From a checkpoint of a small transformer trained on Wikipedia.
Size: 2 heads of 32, MLP 256 tanh GELU, vocabulary 2048.
Training: a variant of SOAP for these matrices, 158M tokens, 4587 steps.
Each number is 128 + 32 x the weight over its row's rms, rounded and kept within 0 to 255. Layers, rows and columns count from 0. Numbers have three digits each. The size before them is the row's rms in percent of the matrix's.

# layer 3 MLP down (transposed), 256x64, rms 0.323, rows 25-131, columns 0-63
111:099131117171131126112100125141132154076152113104145102130115201148115162125086123078142142109126062125101155139137117153027139144148183094124082184140100147106144159105138124090213179113164131
094:088152108139200164139207074136117122116149160117095133166113092131213151143127152134139111098089091093156093113147143139171157065142178125116200127091135121157085118131125187105128111129107109
117:088191150151166149172100107128150142160183171088148111160077117139120198131148137123140151151039126134164143105102110139108137149129131155094112113140175102086123061131076154136118065176152136
080:123148164163178162169142189105188137120072060130127151148141154134144133172184175092136120151224142166117104131105130135143157081128161097137121057145118131144118137146129112139079181131111130
115:119103183152104097132159082150130131157177175123119138120150142067165135101069121135134178158161080097146127170162110185085175126101100136121142104131097069174126156139141119055094095111188122
100:115094144128140146117084198178104102185142134098150101152143131127066114147133154202158147108079138114096147150141167084125098107106113121129154087179144148124116114100065175163185151127188080
116:101105129128096156115072098068160099088105110157146105147106123119137046076103124132132106109187150152080174159116143093162132126187130144104108091130109181152177086118136177190162156152160142
104:134139115162115173135152189101186163072143133152167096098113094160163075166125164132149158195152102153140187141138131158134135138144097100147084171137125116136139211131145172139179179164132150
151:114156090125124107160126155108098075054154126163174144161161149110119176103150065181079121101114125095179110112131115150146042157138087153120101127167157169097101117143129112078102186105116135
093:135145198171135145146100112142156132162152104122060131112155144115125199185095140226145146117124087087148118146056096138118154111161143135148165140113167111106126145159098180135093078100134159
098:197136165158175118131128116124073117141113100147165119143101123137130123136126080100145114169121103121144158144186114099072074113140133036148093110135128093159108114138140160136025146058141120
124:139113155113090139082106061084131121104141122083083128108166170095156193093225133109085106089104137125136140139111127100105136137100057123185118134166171155071162089115120121123114145114153150
114:143104160096149171172178114103075132116120138113122143089239123112126152110162166102101078116056141161109119093167119193149112103112135138117149192124110114083131116110097134138094151091077121
084:157101082135110161089098122112150094103157120135194066096090105095085108171130139162145144136098084137080046131142145122146149111076174171119092137178140142181174089112122124121136124140167072
110:140135123160105096107110079142124144118146105124148211108191091144189144162151129091114167106076122152135125112132112108072160193099136132121172121134152126111078128161131014115163150153120135
072:131116156127191174150101122145111134132110114133114188125110148136124111165136068194112109058116195134134143131144076125201112074113146105081146119133057127135107125100111203171139147129155098
110:134165150136056127100090127138167113074133134136150116126165064121130121062124080114135110177122100150099145112097130055180143140180136121107105122143161146163066146091160093108188121065150152
043:109127089133140101090220172103109126104109152127109150155076118098094091095121163133172039061166143181088168111118140124095093105115099118138143110080120082106081097109141148135104131105116103
093:099096085146151142162173146096110092119169061129159134115137131075116130143157164169077176114143157172131100115076109137117108113151179121101085116114129048094187112185092096146155081106127110
116:096152107146176137139083085165150192081105139202130165115076104170083190125150092100157181107103122146132147111152123189158063125142120114107110164113128104119142157143148176116175093099153137
096:170179106115139145106156121138156063148091113118123170135144162143099121160149151089101089065107141162109154110134192115119107100178173117147128087133129119137081147164154171139099168138177230
091:107106130121108096170106094135122105134128131165146118103085109184149118140108223145139118114082163121105175112097151159136083132088154180224110117161141122153185081127134071116098134104180133
129:110110131108208104160109094112125128100135112140146170189130130110071086157149155121101146133144148122091127147161139113137196169072102069121127161054138115131166150096152132183079142066112162
087:151148121145122049068075110088133142155148113158141120079153136125111157110127138138158126158108097178117183123124096141176143148110141107156118161143143123139187098168075148138038141070174075
093:136160109159126155111127088088161089093154124144134127144150149169038120139125124135172158131159155133176098078101087157176137137140173155095139086084089125155099083172165070124133132049145155
078:144129182088135171098122106129104152105131101159087062132084110142122115108122128147154076111139096114144186136128108181102113100212133091102150176095090140111065124152066123156117161079114073
089:161139170140063137095144048109115134117129126152091183142096169096117084132120106168131092098105158171132184097125116155127121152122107107079199209154160147120145100137109138147102127135088062
081:130152136139162153150156143048162167106114105146132153141132199144170090156162164111121092104195156168126204143106107180139152128110132101124087116183071095137064103121138111123145129184116124
089:146180131119124155113168117132122137168091143133127106178103100132123019154139136178078090183114151085113169170148089110188077152132103146152126116137158135135182152077139161133112096082096122
072:119113113173192120129124153142140051114122121084084151127165115131202096098096156096120107121171042107132144157112070193092120135079154115158160154156129127168139184129150134147119157134124090
084:138092152100088116191123123121091114101137084144131143139129167092084180141059044129166155116061112094167103118136109164150101062113161162119146126119108115134116124153077117131103204119114160
078:169105111096128098130128151076112088146111118128088088070066176139139108153126175123128069170052138098107114127115167157152103113119176105069207132130096134147110091151087130104096150132131082
116:107077155116091129073130130089138196119132121124106118106147099133145180085077106114121123137161130177089187148131149149120171248112127131157162163133110138143086154099140106125083102076105148
099:093130167112115181097167185140059201102084174108080147114101184176152118132067156120110094116140101161094107107119162153110059105118131103168166110160127135137113143075116127121116129161142160
084:090069158161042117151146137172105179115094104088118147073101078169098100127108161134156124115088115109109055113121130144156144157152133092132115108109155111146117081166130116166085052143106157
094:080146129142148117139113165120074082163156077148132099117159122084052033141091177135135139165079146089107123119120137139137135158134108106106146094162112144080100149094147185160137092079174132
126:117124151094140181162135049132167124088135099131134096140133123137163106125136118146149140113073182156098119134143088154147131105081102161133199131117061183115050123110146142180087184167120155
087:139106094115149123107189093159120094171113114118147111061071139141129183183068103189158089149184121130145083102090088136150102093184103150103174118097137115168098118147161103119154151140138166
079:136093154139119112088151151118147102124090128149085108130080072156141141159120159132084144098149158076166151129096121116120121081064179143074116199218142059095111158140151130103164121132119097
114:103102112096145133132144180135100113109140157177153084129115075089162068167146137099126120143193081144144168116128090081134129059104140030156149144138147137129132140101181178134148130147086169
127:137111085134096117152130159153117071138184114116142138150168173113151095084145126083200138175136130144161166039115156077133154166105087198142099087065123088119129125105103112124099127127102119
085:115097095117182113135150179064107152124145097170152151157099163132111120143167116173141092129168126202162185115088146087129036125173151101133123162139119109122123076116179154120138183147105132
095:134141090087174161120141111121074140144049154102145178154121119141138137113169146097116105128152074161133162176165084095042156157133147091095125182131104063151132123117158131138159148091149075
084:155093165098134094111095164102126155136097098141150153023105108163088127145033123112146152134156150143189164123141133101161117160155143163125149093071130115105190127080104165147134141120139093
076:122160174139127112142170113124170138207115087139122174183122092093110093105104150135145117141215208150090162114151120104148126128115096110141161072137124097134082115179109149134120120060138170
081:101146158107157125044097144158124121132201156123103070143126129132098066087143107142140093132146061113156082150148103127145047084128122133148147110142151102177118139106174189154167155129157131
083:144151172149169185106116146184151143091122138158123185132089088113148135150134137144154124159151066103118096113214137075148152133119091137160131084156088177182118153175128171136161186148128096
098:171179090070126073102133167152103127072123099140138125122156110055089092052140138097065106142159155108110130100128129123110089122159169189133140108144164128112099150184164169102118125133103171
111:123136147179158059173130175091121147172103131054184147189117118125102127090104090144133123193151076142077132141124120118103167121133100123169085163126094145133077163092102133097096072116121130
092:109110156107065147112153105111134114072113122143124082142112124161131120143092158070206151088126085132041128054102131172104115184122123161142156133134208145119134183116127128153130134168117132
087:161136140120160108122096086116111170135096125140186169092133178156111078055104123167128128127117084156100167165193112105119145089136204108141110125191117079115169114175164130115097110145116077
092:095095094116132076171120167201116133121161080142126084115097129158121185142070104182150142110131126143097082088100116186131144123123086123089155105147150097133202145079107116096137152087163080
073:203181138129138110135148136100121156098104116167098136090103161115160093104132097165150132178126145114118156133086068130121156175075161126117151130136110176200117162141167193106127051136076143
093:163125139135130159141115149112120152179153101089107194089129125133184122090164105113153120133070074121155141118106163133177126117080154159131146156117130058087141152137048088134143081092058093
103:121160116146147169125192082064093131173156166116141135180121145127140136090142140178055185104134130137125159118171083118134100087094103145157061139125116139142103134170202162120190139118142134
074:126146105147119161116159135094091164126080114130130080103071129102116125131118114130104161055108140139164134046124106092188149162221104114099102150152193082126117115098146143101156175162103114
083:149165134127131127092127116105102202119124121114162136196138156124132074155142094185095078107191160183087156109152110164125076076126152140151101133148119147132130029117102131063132122132121115
095:167099123110147137123149155101203130139184149129101186096156135047082108180119186132085129112133167113152125091104089120088116110159105182132073137122130189134129134143100135085112125087106072
081:107163134121103136104156132054134149149130115073078138113138163113101124124139105148196092160132210138149110140077172154077123201109126123194114132139099094173194135140163102171122127145128151
117:143086128123104173183103109217147145107169127126153141182096105144106161121116124051115110130142159101118143061168115118146158145114159128143108071070074169164100113143109124151140142192120091
114:086133113155103108088122119169153132157115099168147131172059073183090127145063088138174106133148144088129132095167090146057116056165171113108136132101107113175120112116151098166154103123134170
071:146142123099114158159106134135118172158165042176143134170149114133133121204103135122051105123138095152153109067118108131174147092120098119131142138054162114136106143108077182135118168118192141
101:153199103176115136165129130150181131136109133128129118134134139125154144214108178100158128144083135110102118129127127146091050114112143009155137123174152105128116151187155120126125102114136080
088:116125120163161114132075213164098154130142155130134150126123140157117057174155164121125195136076115111136168111132112126105142126185207100120136199118136102168179162108145123156134071148120106
107:079098081137140087102133146117143079150146063140137113158168186179162123183106172127132179157117128078099107099122125155132065117112119169124146133155130067122107141116121148164216121135155076
094:095151102103139150142167108131096116091120093147108173115141110152100163113111079053158139198155122112103086113163195106109185130166129133101089146152122138209180087171115127094123102116178120
091:171132152060123174114137107119186088136101160111143108175069169201202147162143170121177079137117162110100118168093132109204127155120111137150091134135134095134133140167143114151097129115171141
116:144112095149117183165091103139105063137159125130085159120155094116149126097075108137152140198047060065181123153143100095148142084107136105124151153086126187138141121107115118113114115112147074
129:219201105143115159093102080105161159122116197147150098138156171136106104145138155127090132103121067102157146170107115115182152114107085143150136114154139149130095144110056120159107078109113086
106:078100177105130106157097065080113120143131095112110131104158130111160173156208133129131125126104109181197157092132140189116108189115128183178152128086092171098122099114129084109117133097157141
082:162142103146186114118126124129122082226121118109061157148079141163165167137141150111121095168120104137160195135073102177133117156097142089136111105130119089123135102130156085112166148184101185
093:088112069122101176171148169112145100167154159106020111120123115112173084119097194139094106107118142139145141127070122132107129101086130091135146135145077098170097117180097112147099175165135118
089:116111136117136136133100107066191156068087047126115112148135113129114053117084151071139179132138152118174150060152180148130173094155169074076110111136105098148151127112123149116118149134125148
079:120118082128144076107087164160092114189157189123141113108139124175133091131155122144142152062087129122107093132182123097152053109159132141156165069134162055147123119153122114160121174087126084
121:098123115134153125158085126139129144102157120150185109122142119133152161029129156152107150159067101054169122071153114143145128164163179124134092183126137101143138123067139083083162078101114148
084:125085123172061153103141163167146148070086200107129136109124110152111157066038091172163099140097090113138101078113127116144139126125202127154081127128133141112120127151107081145119150094101128
087:176105159119105120146155176063095130132145143092138150131088109118122102110099167171131131180147161069129123169089043134205137139122151084125187130123150077178124107126143146087150106134078150
082:196182156141157127144126104128144120093122147124058123164138127190158102167101136130100120058168183111110127086137102153130116117140154112101100140131153167140190118075119145161161052177079127
103:114148123114187152115123091104137091182113062106129104128166072145135156096104138092079144114151156075133097147109110189138067060092105120155147128161171102130129125159121084131134129138180049
134:147125101153112123145120088067183106107135094168149088107118128073130143140154120209058190133190100137163099075105090165129173127082125166164135119147132135116113148137143180100140130173128176
070:119092097085147085140097085142158054162151134156094156162111088115056136139148157105074151154160168116127050164134158051102126126131173120159126130103135165131129094095136175090106116167125127
122:135078118157125133112131146128111156148185131165183136125070101079092078149153114133088129157073128151043106203137122116122088105120173161131085170122142163151130146177070156119146149088144155
112:088119107105133082153181185129092123157180162136092121158114150066133121056161166143146092178135125144131095121093135063109115135135090124115143104123086095172078070131145132059164087120115120
083:188120113114153115084116147084141086145102073085091118136144124088132109137159165093158116154205125154126162093170092097138124147085125140112110076113165158152147119174106114109105225145070139
077:158133089102038168092119176157135043119111137113136110077153068116133140086126090133115079121123116128105152145166102120143119142140167176135110144110166145166119071139164186082148164082151129
095:144154134159090105112155137167078127150075096116119110105118096171139051135101177131138131096165172168114171093120122108127143051138066081140187108122149148122125076179109084155172121131089124
132:105077109177111139131151137111118103162116159162078106162151141028202185127128125138187184075083115122149158108134100093124104101161119145168149178172162135103106153099131132117152146128130156
084:129070119159151070141139187136132093121137146132158119072126102109099186153114116105141097076180091137152103090092136117116168143093103071205130136138114125104136161095147131116130168158213176
075:146127125136181124101166147113121186141123146071058125130145134139135140124158125150177117173164110101105091118153099203080151130131198146094118075116072127149135163161137181075168126136163076
099:121085099144098160136188114074111133184163149117169074103090187091114128176142131209146152155101092120077126133147106148148136169079116112065158119139152098105119125080147142094095094112088133
111:103063144119095208123130109105162158113066123161143077087164145167159118124155164080157081176158077141111181104105077119119175166134127124151123176142146120111144134130176065124129127143160110
118:179095145096094120101112181132150133066111139189162085125144105133161117140104168130143105129128147135105091201113128083084195159162101107081118160183107158136108170101105073114152178141162105
122:112110120143121171137129075086075108160116157119163143111173111098065131141109103126097164121101132103107162159174166128089101141126076215181126086140104142139097170076160144126088108123161197
114:137139142101130107163126065178183126189155156178107130166091099131102114146133142191106134134137147122089167190131083152160135139150116080174184086131065129088103121190139147143094112097118159
108:101141120130199098108153120165110107179211220169134112138100152068135093125112141122151137080173126165114123142128163108105122126124082076118108144110122141185146063136164154177119143107153139
080:080141150131127079122161146125151066085122148111099103117101107037092097138139109073147128184080150113141122113118097160143164109147143106083159079131134144158161117121107187183196106164124086
100:162147110172212116127117118085125123121137124138189108150109135121147071070100103101147138129160161124112144116113144051144191082155111150173121134095207156149103114158167177159140139109128078
088:096150213160120111169147075142102156118145130068086166072092111086150171140093081168141148164086106095157086134137123137151125106111129146141129090118092070127130147114103139092090142096150203
137:126102110122160185124140171105126129108141142147128058152139110101147120077148115114159076180127135066081154136101134091133202115176111176103138169113184160144084164078116099126097157112097187
112:096122127114086134146078138169168107125070130170120160115191093124079165193084091105111110179132103134148100118200194129167153137108103159054174111097137102143137105123131124139166147161130118
088:164069135115163060146132148096055155083072079097147144106132172166119103121157127117081052168166162145151145122116091093091186139126122057104134105129116140149150150093125130108107122120106142
104:161126157140086155134140094129145163113103109087160129090108153102142144035102110180152114212136096122150135114124142156182122200197129155089154126140108054103129119125129183159124141153137132
141:111102166151148145112121101120125180156147075088153211145133165141150147113146108102106136127198130181136089153137152103122085188109126152125057072139084164081121142156156120070126080143116160
095:156131088105107097145075143096177120151149095122171130103110075194180143180125122128128132078162138111102120204107130166132130099095099141112113097156108087118097132129080026113148142148150090
113:125086117136103125065132183162139180112132137147104096112090148146130106101162143129132163127109097108179135088204160114100135135103195062134121174166093097075146146090140185135141148089182101
136:122129172064156212095082158111138166092130127121106107084190108133119148162171145146131095116119121124083091157135181130195121096185092100076113151125126158131126113170124123152138139152142052
120:149111104105153078157150132174150110169128138092141152124114097093126088191110114186072160111137165179099080178099072121152137093102138139089178130129127079123153097112176142117092094081149190
# layer 3 MLP up, 256x64, rms 0.21, rows 26-132, columns 0-63
101:153149097106026154120079116126130129133145103138093062099133108157123149136091144077208102204150126134118133081098115118135147189121129153164094164125164168144155173173142097156133153139119135
116:088101116193124153132110122183127112122076108097085116120142172186147172114173165105073119176135114080117097118155155096138145173087096195145150114145074161153148089070104123155155086129142138
095:148147102112184064052142109160076100179198124155129158132091115108094122126144108153164124181106102115124115119140191170110094121139083169132085182144138143122159191105168142099102122152150129
107:133129138157105142166075132155134101115129100167160068071148182144119146089164106113065127099126096128186139126084100170166164075120124133131117157155085142152043113132129103058183123138133115
103:059094174155207113132142118069115167111099129086104155121099118128122141099177078157116147085119165168117105083095185172114140126113075110148145165181167086152131116115191101123123103131130149
115:121110140107152126092128117088172134104074142157143132150134142109167180134091127122158132167109059084105150090171176124119180159191143170211142121151130142186137141116157106087130106075071106
103:142155163181168114093174118152122118136137139152085122126075112125140192075129126113109079168124098110140063124176136218103148121159107139186131125192095184150175146127135101104170137138153130
101:073131072157175153091131122164109136122145174157112114100150134186147141134186114152130168110144104162177103158149212176152091143123095175135123165165164136184153151086162135133119186155143156
119:144129115132108087119160161161136179155151133144137128157115119083112087056161116058154166175183136179130125128169190108158140137087108161134123126108049139164143121154172061145138170163122124
106:066127089111115129151119159157229127115166128165056089150142173132151140131135177141125140139150166140133173179120141142179198093107151137098121124095148132166139155062097088150142141149094120
100:126109073138156127106148145162147093140186171103109142085165122099099105124110093085126115176102120179111101102139130185101130174145123180141136099179116137221158108132189178165101152114170136
113:119054150114063173143134081119156103095144113086136183145126128094141111082174089146101110172135113143111147104101173134123211145139141154071135085141090152125159146155153116113126147101213132
080:131139152163151123165135100143115142160103130086128199149169160223155204087139118142103110080118182141138173181131104138153123104096113103127137100140124114077120162168107109162102072160118176
105:113110076177138145162145132096117177163155170140103107166147155144207108126202139143053136129130150132138174144054135142150125085150071168099112120128109111153067134125118119146083108180131153
080:185156085183107112115159116082130143133131117179175096150126116141127184108174171084154129173158066148129151139159180135100150151139106112173118141156198120124120179158126099092102164159126195
101:115127149121146139160127067164155111130116135110166087123139124106160083165093164120125150179143165104159132085076135139146203156131075172131111064100117152106096060147060099121091091129142073
037:116127216160154163172149115100146121151144157115160111167173134172153143158135157176134167200115112105129151159148126165177171150138111173151184082178147161162094170195140110132130120141137140
103:075141115049164096151122136100098150149126164156077087161137132115162160145126148125141081092124156077158145075145092129129111137098073135130171169159139163096055087076110096092121132138101074
113:084125085117136083116057100158146123122109170124113146125120160095119210161124103123120147125117140081183087116071092146140167139149058153146183114140207140094138099087155156090114106106144113
098:100153137139108088118062107111063164114161134081105170107100163107065142130173141137085142140195115133164112107107065168134219147157091110155131134095072126143154130147122094088135137153115134
101:132117155093127173061115088140152051102119142135097151173142167076160172080131128154173109136143040131126077148146145081133145143131117124138125094169152134135137171134180174150090084080116127
109:136086143095059107180076098149168142061103118098127168127117152103130113094104105111121186141108174155173174110108130137167124162102117153107153145046113125143177142075158110144138093145188145
091:095091093120115161200170163172184140102100125109132094124121168118153160140127113103091134101163194080179105140136119178176173099115093115120104103142106126096062121127118069122177142149152176
108:112116160152146137188115112165165125149123123183136148084134115124177178137169128143068128095137166124145126182088165110104075133179115130139122189187139175107120061129097138137147132190159186
095:148147075215131078147074117175090100147157174142171160097130099156115168159116151149152133153077154116185129106123171123124125135079119139162162127141171138115151153066131168098128141153139198
095:089125117087226129151141160110150122145202147150128122161147179152152139171196177086146126152164116121149098180116138148134116125139165160152079081164118076140128147137173087124122099141122182
087:119123150169114118185108118159134144108112182139114195088097123149156198131093120180161145183093142107118067087152073150168066163097167087126165135138119066120146164157124119125111136104135160
098:116091096112181128147104149158148103128141157162116131054152123113160185127143177099162140037112180180157117153137150084099100070173155125140147126132116127129087074158138109176128177152140160
082:128170156113088167139142146145117192138129140161148125099107149177105199165166136179143142147125216172139122130148177109175100181175133171127150149149171133138136140151193167124122123170121174
093:052115116153160170106171090123120137177170170099097140082146131182176124086180132131084137130183128166142099148139128072119121189113092123107153091155183088162122176129149148117108097154111157
075:122128112146152126095165110160123181153169102100168180160214117130154118121146099125178187117185138177141142187164096154079189141106155173170093140150110126141156148104167141163131094144109144
091:089121147046211180097125112158103168119154147124137128125119123128165148107135086121126097088131105195098122141172108125182149140164154122194139180084131110146122190098125147109121102145067098
114:121121095210168106197099153145142125107144100137170106125167138121151122163184157135125160059166175141169160120136121108104183143164126153138096132133105136086178111183140106179190158122117093
086:120145166144189136120167107131159124151151128139116144119112134065117148084185120118026157118146165148086119143125070103121156183125173093123136146084107106049103172115109079142132105144081118
103:173120169114138110142143113070152170082103130113142134142106181146169166115187097076115127096176092103157144166126127161069177126179169146189141153106115148157138178134111100087123104127057116
092:088129179149164151118157118080146164147181126122150182165130101151136099121157071106092135141106174167154147087126092152088142106102105162112119137120089194121080161130072096185104201153151140
105:185171160137108113154097139110135144079125104125139131188169075139129074083194170072109184137125132119113145138127150086108104131082126116156133137100141141076164208116083161135122070107123168
071:133165092133155150149135132155125141115185128051158109139162200118104083155170136139201133085181134170120104138140123147176141183178062118111149112079149178154146145128164148155090120138125148
119:082100140149161162087115135138103116068102123113101134156192163169138137100132143066133137119145127167140125192125091064044121151138126084104125097118103090078107131173081100156080104086112131
093:102125177140085145108099132107160114147134147088133125093170148089097137068139158086167124192142088077110108109141120140125175157094165153139099071102091128187175151142111110122124027105114147
096:142115167094072150077098112137137136134155108062127113125109130082107124097122137090106104116085119131126104138118064188130227132090110184112148064094128105109130093186062113117113125131144102
093:126129127123090149148169154126199183125123150158116147135167152102219122149186145155102114115158167113111163131031150119174091146142125155150170124159070170094120152112101101120152113167102145
089:061117129115176161120154117154175134152174120172203169179118157115161174125219137121108096102083130102049112154152112174158121106151173150103122170135117094131105113151115129120126155140104141
105:160130079083142153052110167142066179136169135161139092126137129209157160142162170113150124110114109122172142153135142162140148172143157162148094163121156149105186160128134143116163148215138127
081:156117151077085142167074087123131158184141135100127150119109149078145167157100126124140173117082066144097160140132118169155184168143178131096149111085062116119125097111069096062112121092121113
095:128125110123129092152158159104123155158139161154148102134170163171138094095169175109083190155130169156121189170091106160140159129096195135096171143110174143078154158116107139158122045102138166
115:078124160168114173142158114067116158186173170135134123115170187161191197153142130147166178109137138151135158170186114131097158123093128111076155145152085109123157149075119090120132117156126100
109:112064108127129132072152141113143096145147096184150089140148107106145161145102159164155097133118109182158170091085126183130114109096133115160049141119152127142085130170115141144064082048099152
096:110140079084139109124088132110117128170141154106063144165126141111096127109168143156031092111094156123114111230132118129178122066142113108129093119113103078115089096139126091084144092146110151
091:113120088197130167153181200138128092129167120120094103147152079147160132186146131128094124116150145159205109104087177138160110115101115163122122140109164193139113117098104147166182185127151163
098:096104090162123186155122086096112158163161190118087160139164187138135113117125161124098110200159181165183119146074144091115092088136100166103101109098072112145133111134154120160124158178141096
086:119089111135119156129106113167076111117150148099207145173102130150101145157138176129117083111107151144187110156187149148161144103216132128178130125123136106136128061129067132129153196135177112
095:127103123139114125124103064150119131078141107157200153105136128171145165113175103171056096112167113146192134138143089172187161114120094119049104099142108148116114084073101156113127116125142175
103:106140143123088087141062152124141183093119142121168076129172117111126061168082136110156154145052119150143119120155104151086153131076113090119087117129111117170112125175133108105029142112110099
082:153117171101131107154120119177115129112148128110145166116153137161178153154092157191153113100071151154126166237166089098142124110094176137199164142140116172128100153173082136133122125091149147
084:110128133147151083111144148102130102064179129132107178088082101129085162038116115087086144135135129098088136097135142147105133129066124156096147136120120098137155210120156127171105079099124197
101:155119155183063095125077169133083111126100094140153093168115117213143118076128130131109158165140101137144130136137145085119165153112092113169099091133105152053102163132139104199125109142090181
105:143076119137104092176083117187133041116123131134154125117154106104085112113089142120055180106130077086143124103111112075158142099124093114107133102123136171045109128123058155152121115106147119
108:106131100150150161115141119128114132124161136098104105095136142093120157142142020088098062100118146253127092115154120164134136136129068149104149159142106145158116118113141164155100119187143145
110:107099200121093137176071127129173101091108103169116156157199184128152145181163152149169152119112126075109148181165101093130144132123183135153138182122123165120152102107111099165174090112102118
086:108148156134152170134136171108167091131140185130125114089182138136124174153136163107211156134200150146115128167143162099096123181159150128144123071205159096140144132170141094184128109092100144
096:124080102162168096121123163133101108154163104149104174144133140116124106150140065130116151169085168198107207168105125152128171136092170096099100101104138142155118105146055052142135118157157156
092:142189142121107155078150069092108125145121119097149167190168066107144153126100099162137091128168142126155107113150126114159055131092083122186079140165159157055095120145092114142144113103122167
105:110063121177098142117143083132119101156192087119136151099101112124089104097169147073139146196076120172132116131159137146126169148080133157092180083082079124195151143141101088128128134102090132
101:148113167104091088146086123091179160167128137084158093136147091100143106095141173166119141089105106155163174116133063108172092143079112087174126118120106114072097165073105110149146156152058115
115:098109092159137070129150142142110223137193113162101125094233094120154093114121115153080164094162125150162130101128122126119137146124124123141174147121098119170167112126101126078187147127085103
108:144102165133156099105117148158107111119104125155124126129178161109128176121169119103105111114086095085124070222158098123151123147172175146138157159140141151103116143096103194169069071079097083
119:154147152176146123122130115147117169116117136153116165140140205149160074070142152101158128109074128116072129170126110141169193152103157160157116113130134178113129183110130082169192062130076115
072:109122137102138146078097120118163109078148152193151105129121128185123156123117157120164141133097100128235234129145140207109095146162110159181137155129172127135132125128161114102140136132138134
090:101116123165084139131158155058110151083174128150134100154190126175119083105184139117141144077200126136087110143208170107105167130168093146141162129128168147128100130161114119187103144101126097
098:180187155119184094129156111132104140094113126160202134169150125109107176153143077125197112110142117145171115159165121130133104126180140109133110187090212142106093124112186142102137138088098142
084:139131174122106109143149152182136119131118137132204150103178170149152187134119128187093108135128133189165129174141102142190150099104102164158148154121177152086056087149102104172168118150153100
094:188141153100083193142130076089108191135131129135147141132109135100149148135131128105158120164123124135117126116066069087133153184143122148102128153112096158091137192192081141121089072197105107
101:153130125115063129124138137185158120139141151134134118153179142105106177151102137121170177194121112120126110143127152052129133154126135161143108220128105139153221149158188140116083166090142141
102:085166114110189134188110099115115118151170104116051077085165123166141099159216154095095144125145149139162118161140143086071119117106086144157160107148112110184149132083124110114097095140155132
079:065171093123148112127142105123164120167081168193102114148183154132111118151144152150103140091141159124153142100166185151089077112162068142124090126150145160090109150100133149219121171129105174
084:103097115109148133110120196101118147155220125148192111127142142086099126135180137123138122168145088153161143187146118128088130131134126165180104158162140092172100155201159123093091188124147164
103:107134139160136161126095111154138069123194112122139136089195141142179146078118129090063127105162138092201125149100087180116141094087108123150105128157092154128139116144102075138145153183196105
107:133108123150125151132121075088130138088169159143136078112118215149136172085177120142077152125147150156206119197123106189121163161092126113169114093135151137164132136148116152130145102200162133
086:139104149179131114157148159093126194111103173109143086099164158230167102127165130186133110100127078149138194119154118153169108083151090151099111141174137124157101133140152104147164161143151172
103:125187116126126172119138066130130147155172126144102192104140170156135191136182116034123113143091089124113062119125157115072087128125167151166123148145104154185192154108123142125118120103133121
113:122066168091122116186117119195137119099092157151108104122165125099130132129090187161142143160120142108155163173153189113153147188136192183167147123159130135132171180126110097087157091086125102
107:119133173203122130191138129159149113058116130155133141135153095120156163101127125123095130070146137092123165175064175105078116098137112115171129101140109118077060163072170120151174096114148120
079:057121154160170089124148139127164174172142183140112158152147160130125134099169202095104175145190155085110126111100140144136147122108081121106188088152111134136125145104157087200103090139129175
116:131168122148169127165186127116125054150173162145140177130164168098142180108150135125133117180134079098157124133157187158104157137107183138112151155151098088199151130146143122077060103126164133
103:109105153160160145126134081158131119111124150154137104124152140089205182200119095120173155151103129100156118144141175107109070113180099097212180179151132100164126114089112148149114146078120155
105:161155152097153159085106069122081137137166113101096143162179192147155074139131170120168153127089120162130122118098102101138134139157155122080100116172166148163152121139121154193130113135036075
089:143111101099109077174098165109161180064142160153173141163155087182143131099128132091149094137117159131142130195105091120083104077130166151181131124063130119065108124166145116151134094098104168
085:163129091132143138071119143121117106092173159121167111167124076149169115092176118086134113100167104192129140175099102161118127124170091053142101088088080134176102132200128114156157158141147162
108:097119143078058137141109137098186115123128117119169122139116133130133131130152085101121114147135093107090179098094133119171147150073119162145153133142147153027040172090101051137120111135109130
102:139046116113139129165105104070120097075124123149099115087164099097131080134134178184135138180056145186145169131068117134097147095103105168108132105142108158184104125111066119138127135128161126
097:145074149091112204138160083143080136121103148165149150153157109160116105144118111131121134155081063123149138139164180102117056121159124208182070153118089152169119125097126166142096136132134092
098:150154077161111098175122179124166131057156181082195060148167093159136109170085118141161161129118137159159124134084113112125097095122100132178141142151141128160139107136106087138178196116110138
101:125138109127104121134092104097147111115112125129164118146168058157113116141098129138145099156044160131096178120197126122138154145102131109213099108109101161086174088142105130085150164139082047
079:150143149127124157162132134131113190088139108158193154203190160169170161142084115141162096080113104118118110180152123117171150092142170122163085186126097109125106128175111098062122123104093127
090:071123177131161158106175125132142087110140155120111183135188162124145137156177136083097125126102087100154101151157134113134106205132161096115107079135155083131206158109108118110130071191103157
101:147112072072127137129146096085132116114161127169143056165171123200125064178171157155136144121126144140123134099100145140109081091155119148169075093118107138152093120115163105152149161171096056
106:124130116158127116148171174132139136157126143132107097109118138106153201115218106135086130146090085141115119077133172182139212109173143146103130147188141135169085109127156066152164158142159158
104:171092080156095112144118133109096131091124122095151095148176086171075117154096119147140115147082106204149142150143146105180071126116095072150073117153153134201152095163101088177125146127101116
096:124128088209091149146144117141139094122124158195129143074116130126107193137124085096094136133150101131151153179118146181176087179095081132119126125119138123078081140164151117147128127112213180
099:147169149085087132106148124097179129078140099074149091164170080150160100119129083121213140184177149168113168125104076095154107149168139132134094152114099102139163131199134097167124132137115123
117:159125133191140125096164117170143179122109149077160194150141138128167158147144089099110074094142136161146099153156116160138154184145117149141100154148085144135138140171060069107203132118083168
094:132139115158152160091125131177081105148171216128144085175129175177109162125152185109118106121108154155145121157082089127144115140140127125155112162128140047107142148161128178180118094155103198
127:126092148206116205099169157162174091125142202111064127122100127122109130106167143155061156172112071135116089130120181144114134163148094166152147129145114102135071150127134125100133166106155133
127:141117124070094139128099135097153083136124119156106127131177071079137127115127110134156149161088137127133214142162153136213129112145095121068114155096111113089074149199113102127072146083108099
109:185108140086125107149160085133158136153108151130128177111154074061139126164110152111127127158031117084142123120090170107125083102126102167163139120091117114115107118174100096138084162042137153
107:166174168136107125172150145147186143165153131130091158128159098115126082156169155114151137134135071130069091113143143127154142155153193124151113164079117171185217159145109056131114130140106109